python train.py --d_mlp=3584 --vocab_size=21233 --activation="gelu" --positions="learned" --qk_norm=false --lr=0.0104 --lr_mult_o=1.5 --beta1=0.93 --lr_head=0.00559 --decay_fraction=0.62 --decay_shape="linear" --seq_len=512 --z_loss=1e-05 --train_tokens=923000000
Each number is 500 + 40 x the weight over the matrix's rms, rounded and kept within 0 to 999. Layers, rows and columns count from 0. Numbers have three digits each.

# layer 2 attention value, 896x896, rms 0.0253, rows 758-767, columns 0-127
492492477453461555445478508502524500482520448480528497474556446523473468436525483477503475554514522516526434512467504536542480487448451568505550522440529406451461513496522452486509563518515524472566593550492562497482486447525543517474496494491514539498463565574518478511494489519493538503513531429499510537530556423513550502567489495527478519534523430554464548516476590513528464538450
415513458465503432556416469546491521478542436522532503537501535484532490480498525515526529496523476462516517509485520432478486485511463480515485511439424482474503493525459514489506450479438503437469509551470513507462504475518451521465556469498521394459446457480488488435545510475492509528494477498523572558493446448519462518551534525544505460500457537505497470431533517478477512466537
521509537539462461467502488499495516497454486517485530540422534530522513512521446456450596556501509578542516487494472509473478452468460489388487535502418534514453496439496479534467513537514512540513566434420502424483518449476538457464480526494464543445539477474447510562485524555465529484536459556545510554555509456518492431509503513497509462467481521446556465506543475474445375490580
494538525454430500483508409477517494545511531540417463538570445506511503530530439506503534504486497469414527541479474514488504469437548472484490460479525517526471509525462509477510495449508502495485449517534450559508558535511473428549551523560497491485534539445568437516535511536516529518506441571512453511459496466436513564468461516532429560475533475456527478557507438536469492538529
564517522447534560454524543533507520496476485475480552536488486561547525548505527376436494511482482468546550497538518485467465474531475464488558485486515428542494485538520462516569476489541470536482523467540500523493486529537430424498513468525440432499441441544616493520481445529542538493497505477496482475553470528479473410487510453519537473534451403530473614463478505503508524481475
487479471533471513523489526496605521487490440474505521525500547480539477432481524477495541510426523485520482481608516460454489544471536492488485547480501492466535447505435539440520525490435512541486469540510490557484545487550470472522517507488509502461528547536536568537503544431442494523533509387543462537449531501506558461502441477479503492535466470505443439464502526495435475569444
513448524523485495507520464494468489508474472593541442471523455532466432477504463450483496523549484449513480488450479464525556503394533538482526566536569556471514513511514503477479507527529505471458499489469431503468510495516471522502406471541496488497533587509480509474511452517556453446511509513428547572503466470508524570510504511557560483441470540575545522564537563476451473506577
505557438527508537469529489569526472486452520492465546514524496428507489507432514460457469549505503525514423545483518596509536523511503534537508500506467476444459467536504510486489511513480490419568458557490466550452467483556531477480424485585459470549480542498467526512543408506494554501454495525559519523493556517528575449478517528564411464527488461549482445463504442457598560484512
520508553486524435584544477556450516547561451498492509486520483472477597572457494566498465481480510482500466471563550491548553500492540555472500511474470550467534513517463483440531478546509534451527482504449455458530538493512539506533515550477511510588532480540494545529532437515512490468534542528450521431478499523471448436560464468440526492505483437472455441506544459496539541455527
519468477521554430544459545519444510446547504484396482521486478452503424503485495533506477488482487532529527488565480550502459543551440423539480386463524503525473490547416478525524470506403472583431526452515552576540440420602549501454475518527500442498506482510522532485520442503544566503561519537479523524534554519521552487495520540616581484498484515472466501483529496531514527438542
# layer 2 attention output (transposed), 896x896, rms 0.0979, rows 758-767, columns 0-127
530461444547427406437454551530465498514538564495476542534505470469470401559508518524571528479506546510411490493486489510477482538513546469457468453616456521562521467516521488480471475497455470451447449544491464523468461532489504561486434563522472556476497468542495519544484485536542476469528462553466518483505534523559475449465480447440536451625513545535572447519478469508447512548483
557497584509478533451515559432502505506390610524530525459494461483494487495471578571494450512535561504477454474509542420555525502494521573442423441498527477521507391411490530529540508479535502570540496549500551432512549442548491488513473477490496507483604569541537518561440508425469513434521596560523535520531528543457554510472473498489512534522438485502471489525481420522570501474539
550472462478522482562564498520533525555559578489486514458486509508456491521479531531504522452474482497484492506467604568513585591498529484513514432515545588496533519544464494551611521496453551541494440540499455538515544522515528569586501508531562398493551509487582507493537546511516492498529573439446498516471530486410503473516504531455445552449454565492498510529464509527528514401454
441485578571537557480426493534438464503478494455552515509527523455447527505504524519497545597490520532521493508562519503541532579453529461469492477563397509497547498492484484466452473583468444554478544505514532500503535453508516562467567424510515483554507422538475597505441488378465450516499533423482540561474458509544517465545510515459455604500497500483468531510502534501477497508494
482502507531452540482474560511534460506470522479445527565486526522480542467472449612488529459496535474442408506490505467525533490487494494545453549507499515526483633448520556485501504491494445475504489531531481483421539466466507594530470511472461555487465526447493498477491452557484527415571510469548489504537552426505424541520400482479473489497521562495535483447457498492507483563469
549460590447518491514525498491474493463552451433452505555506431495513545592474469503545491546576518503465567513496538533482453500504499507501509555523423530558448496492480412571544521474563475456492446518514498534507458516419502506493568532473531548437466460436457507449495471517494507459430504560487455541507446521562455572512542509437478516400540556484538516492503505537623592472522
467600538541498528470472587539548526551498491403507492515471524506476519600483502455494532484366473558535441544500522540509453485544502550531501482524484421510506520465477468492501501533471558496526472549522494496514445498491482541549493475528480517476410406459468505481449590516535506499518592530517505507572528522507505524468516596526490539525482508526552460556463482511554535445456
517449567424503672536481491460492528461459513500487473511571567531484568535486548527429511478488565444494560501484534374503586601557521546461493498507495505524486533498540508498495522469435497561461490475516525481532439537466495513542557577466488520446504476506488470490420560569482447461473472491454528480531521596544475498460500524482528483479479577447480563528504509475419497541464
521454433535527472475525472546530459446458578477524504530438523526482490421456435470469534555548436444495490500503487451446462492496558487452469532499494445529454466480533407560584568485571518555550527461494496556414459483509482496534457489468492492486437538525419493475520529501496525572496470569525517538480548519522481568439517530601528516566554522481515515511470546500542474493523
450457464450436519524485475539467481577448570526531501476532414487495623501464559512520466563447509539487461551427410531505479504534543473454445566589472498459534471524506487524435510492545566553498457494460502460432521547464537521561503523466484547513529489564421511543503540542448450447452486424513539471466468573529507492471474503458462509607471510513507454472467518529488487490533
# layer 2 attention query, 896x896, rms 0.0292, rows 768-783, columns 0-127
471524491549504525472508511441517458436500554459489465486495439481581518523521546419470557496528512526476465516547505562522510392463508464461445551510531483517511530432558452514522516538466570539546482532517489492460567534483542527430472501480541531564461440467493492455519443480486539397472512471443475484545484402498600459513476551533480515549552458533418470436457547537521504550497
571499537463464479476581514577514570495542410479488468520543450508449471595439548554507503445474489569513541412513534436496491504428604478542495476564512527467419461535455574473488609477511518583514525498418513529541507440490530561502454447502438578541428464504478488512516571490469496434464500513481463527493447463498553501577493532557453515457430433491432574551518388571425521481517
498510562436485523459539448475531487506529430466504540447473546501470549462456536520437451486522443465486499530620482457487504506533563509502484518458584484576465436452504477445499520491539464512530549476466522545510473528522536514522565512455558565440430456487526499483515498553503461512494520495511394458485526525501447458502491507524456506389525498479500486539503495450566472494496
523530534547478567489442528542529535518503469514474568442528587462529509460490434510490491521541485472468457476478481529513481505522529480509501530478481452579540503495457504469474572520494490532479501417507531445470509520444476501492592454523514488472495505510473473456433590478520520461502453483486486450472489437523522396502446487513522541523461455541565564584463502540474483439492
472513486464488499415494536500484481493459466551496440444546505541550481506471521498464534498525513566478528503515421527485468486477545468466462528520529498489512438537494423475550479523515385521487453451441551512430534486477452445500478582544557492512495455500529534469447508533490594525560464490526541507440480471554490494500466422498526492536483467439475597458505493499533427531499
568580593521512539519518416533443509506515541498530496492542542544455560456456525473504483523440428510468533507544574493389492523503543511463494462610479491428504543469558524529496472494550488460530484564516503480383502520486437568488497517512497509490539543513548515509512540481500456535588569443449501493502441502486602540498498505502510522432614548553664499448534510537529487478560
516491498482420420493518572445492421462484470576491456462504539473451628505391487485513517464477526517482474413500426460459504491447506481553448538543542485510467488495486415413474577585533440565423557499454543462506550547529549505491473448514495514546480500533470470527497497477512448462492521456504515493571438506429485439415594511500479515502476496516443406470552515449522430470491
477459594490532515484483455427490472446477453543486516452451528531528564486520499461452545552524485540419538462478531516542476532494471506459544541423511521527511447494484396574470507581482564458480448498481516532530479428483407535592530541569480573487392471442453490512559473506490619474474489496480534488546535473551516569525513527469515539501482516486549457569424488515377532553596
459495498568610451531506505541536519388485502502457538409504559531516461550453541537466429483582540474493467445428454419546471547582378446527498564542465492536459491445538473541646492587457531453483564459528554451429447448487502529461439509505609496557413449505552487519526495492536494444532570495568467478543441510469566510403495528524546469501435420530490505420506560351509435449527
496454560566515496482544502505527495500453579475516535546527444494588450487514494473589504465559487493489504476469501571565499471477571447522496457467525502496518459434549589460542489489489485534497543470425539433568466486440428513515444501503467446511401514576459552512467558482526557470510411540435505406467511445491407495611441428588437498552479525558476411515490471532511500509489
524410488500497533457469516550496442502622501497506522510508482578565469602477595499422493519509473491566536447539463538505510463557509470481455500438499472554543583513514484478489464517522536548403483531525505496530519467557514480391424454503511405493482545510599527499527577467455437520504524500502477591519498495511444453555520530454476407523524524521517426562529467527513494498484
551492505476543488444560544551487567532575487424566476419500405463513476464533516468512463601505488485564526473555428470490525506504456476557499526377461527499406581550486456517514529520420480444517521528505448527443502491442521489493470570502539538484429587491429563584374498512469513556522578530531441563589550533511469548583539496482472434516539482594498633563514506454544404506458
448487446394535477490487480491428435519499528527460515505458477513510472527573445491473494515525463394483466409523508510545477490476469484471463483480510547610529484543440462411523533412527455399450487537493463519503440556474513492455542530588448521481522522482514492513483430471431485481494497566496404500493511528438527464492513483473501506447492482543498509501458564507568549419415
497500501462510515428457568620427471539492484505446530493476484532531496492504464466472440493516444528469496532470483584483444524432520457570580479447500447514581482453484487519507455550543535464557557569529462509443457469504433433463531545500507558523512515515438471580459481607457542500447511497493530544529485459409556534506545481536486461448508602521514499594405569514520584515418
501477500551517510576569447487455466506516493419496499464568427496491444524514497524461536419416510512565536477532554499501448469468533496542500510539440529574522525497498452493514472534490574479505417529534464539448542470480486474478515478524499552513575483517573548570471461548489523446631474513521413499549486491529472510538531501475568487474465539505467554552468597575476461458542
480406453561482477464471455453409476444516497522543496470474516591479473531487521479518420508391563445458521473510515406538439483500434530551507526448429571499516478521490517467453511504539629500453410577486504454411558551466466478532426530508561513508500440456495495537457488546644472468454511513508489459556455540456521539510496602529463498487455547565605403513570606427411474458553
# layer 2 attention key, 896x896, rms 0.0281, rows 768-782, columns 0-127
478494412447503525502431523464498489481552503488512524566512575489576481473491461509483530587463465536485490459448491482495465546529515445574618486481436478491483419478452508505436472473504499480490413461584490490464463521539504488559485474522463475565502384484633514525475509537556456529436473490629508470507533518461468524447432469484560516453464503431488567492541474501485548505470
519498446446556449588450590536529473450491558511487492437475541436584543573494467512495467525510399466431505492487523532568496574517502573495452502467461524443479488559574527506421512451418451468486477490509493502534424535490502424446485491516470511545576557525537545473534416491447411515483434528569540423524537532453563491488467491601502504511499527554490509472510491412519482519457
382474585542520557498410527514430466518420490533520458557515494490454466474579494461478469480520519438500483529386496492520604440417523485490518537464512499489496507538485516488570513520425430445572511474498506490496522485472486441532476491481524499563489435480491523466445531441552467540438489447485504439490429524492462611516525588499499504549416490506520515509509525515426551542471
486439473435438516535505561452415399455501503454515424478490436529498545501576536464544509509489554533536464557516507505509457402476475579564529500514527504476406537480483484555502495465493448502537533504483487571570538512553531477453466555514445434518446490491492459532563416487495520507477489467599494589487433546554523524510582481469489489482578510520504490417560527507468483406525
428500527532488516448494548498523459501501526470487456422491469401565514577462491515490494497517473499517515524455496486549521517571465389591528440518588491525504550483470575567516501557539544511510500488504503517543495540477475456462536513521585613505529493500455506542475488522497508423446547484422453517547496508504522476446491522516553489477460499506505549537455510429518613446509
494462569533484439486501555494569514452457450549513513402481493539456527554481549466473431506494510500574440531456469453564544478516497438423463501471506512463505486524515522420518410439514506488451589452537574401425517449537504431519513500397546486476466495442456485494558507517510555475469603559459487451545453454439525501475458481501474557517534405507425456522428552491506456545548
438476493420521534473443447518478499512522578501485515495456597465535475517573459486466468478533474517553524556499519462551485477562513514458528440499503471503463474465446537532573472541453513504542477543424490540416480475517488504513519502571509466508471501533567542486497519517483574575580516486541436467495557408529475511589465489528563478520525461460474497545503549581479442603492
509504399541528469553505440562467473518437497481555541533430486505530503529489476533489477530452487436516513508526492400499423480499527494485526511494487509463441487485603593445436591420489436453449598449477460556490548539561629453453502498448510419534505492452588412447511453505553464568518474426495430541554522533409523539552562494477438485435442426532496445512522477490500536452472
532562530456465543511442470533536469497483509533617498546565530496517529488456487433436604507475497526574511499525448498494529420429513513450507503454593452482510498518576470422396500430593567530442541514446466550521503538492463409488554460444484453421522507513489463480494458501417480564468512532472429512494485509522526421499452475537496505478470550504517526556536493557506609499531
516506378494512503472402549541483529461425535522440465481423601452509455592500482526585508465585461478464539561493512532471493515602523486461486506485502414531495528520456494496455493513553494482462493549538513545529534556493543484432497491466518577452525462503522480416469470566473458486509477521498558558578504446511555503488491593500562468463502441526500544426467533527456439482478
534558444548508482516482467402533497473419474498439548500459532494402525451463429534501433493579551504520516455429543532470431563448536539548432445509516467548494475563490518531523544472522489468516552463481544512488517539505495529551555468428476504465505477481524479496475479453520388474522490516499518437481453483466471564582541498478546567440514460546470493560517426502513474485497
448579414515568506530494476407494548420445545492402474463450569534518557475469503528515480382531490448429497506436519498514415484431489500472568439561553460467555362505433472519517517516476519539514480496458524544532504529477459528518494548552468413487526548522568565448488508587518542572519407435428477491472559496533403553487483448560520570456478526500465436492455510546524458535511
618519571496429446498604484537512545426494529503543442482516542582487461479453506469538420528551558557533485473513564506513475435533511515470462470507402420421439483451440429525545451494509489546469558466526502471542519457523529592540483466452559462516565497506514506489500515504474527516497544456543429527498521521572523553509495449427533567566525480530530423532539465509377503555475
503523431580608487558488476506580476429441557455461509514506548437502516528540461519527468459458465512443545506483562446528532425505470546483416525563460489508436524553461550578452516594429508478520429479474448533596614555526546448490505486505508509603455508465499504407458508467474526460560451434460536416535519481647513517570407471493556503563439391489457433489535546524522507510547
526562511413531434478448466597556550494490489518520543536505587529487614421444424566510375523577493509509473595524471550462523558576445560498510498498584542508501526431510524517482462468375511471538547562452481482417522534522506532498470480436518491515496505551475470476469595455537501543415551489485487516477510517500517515406545491467523406424532510437580402557515509437552523523502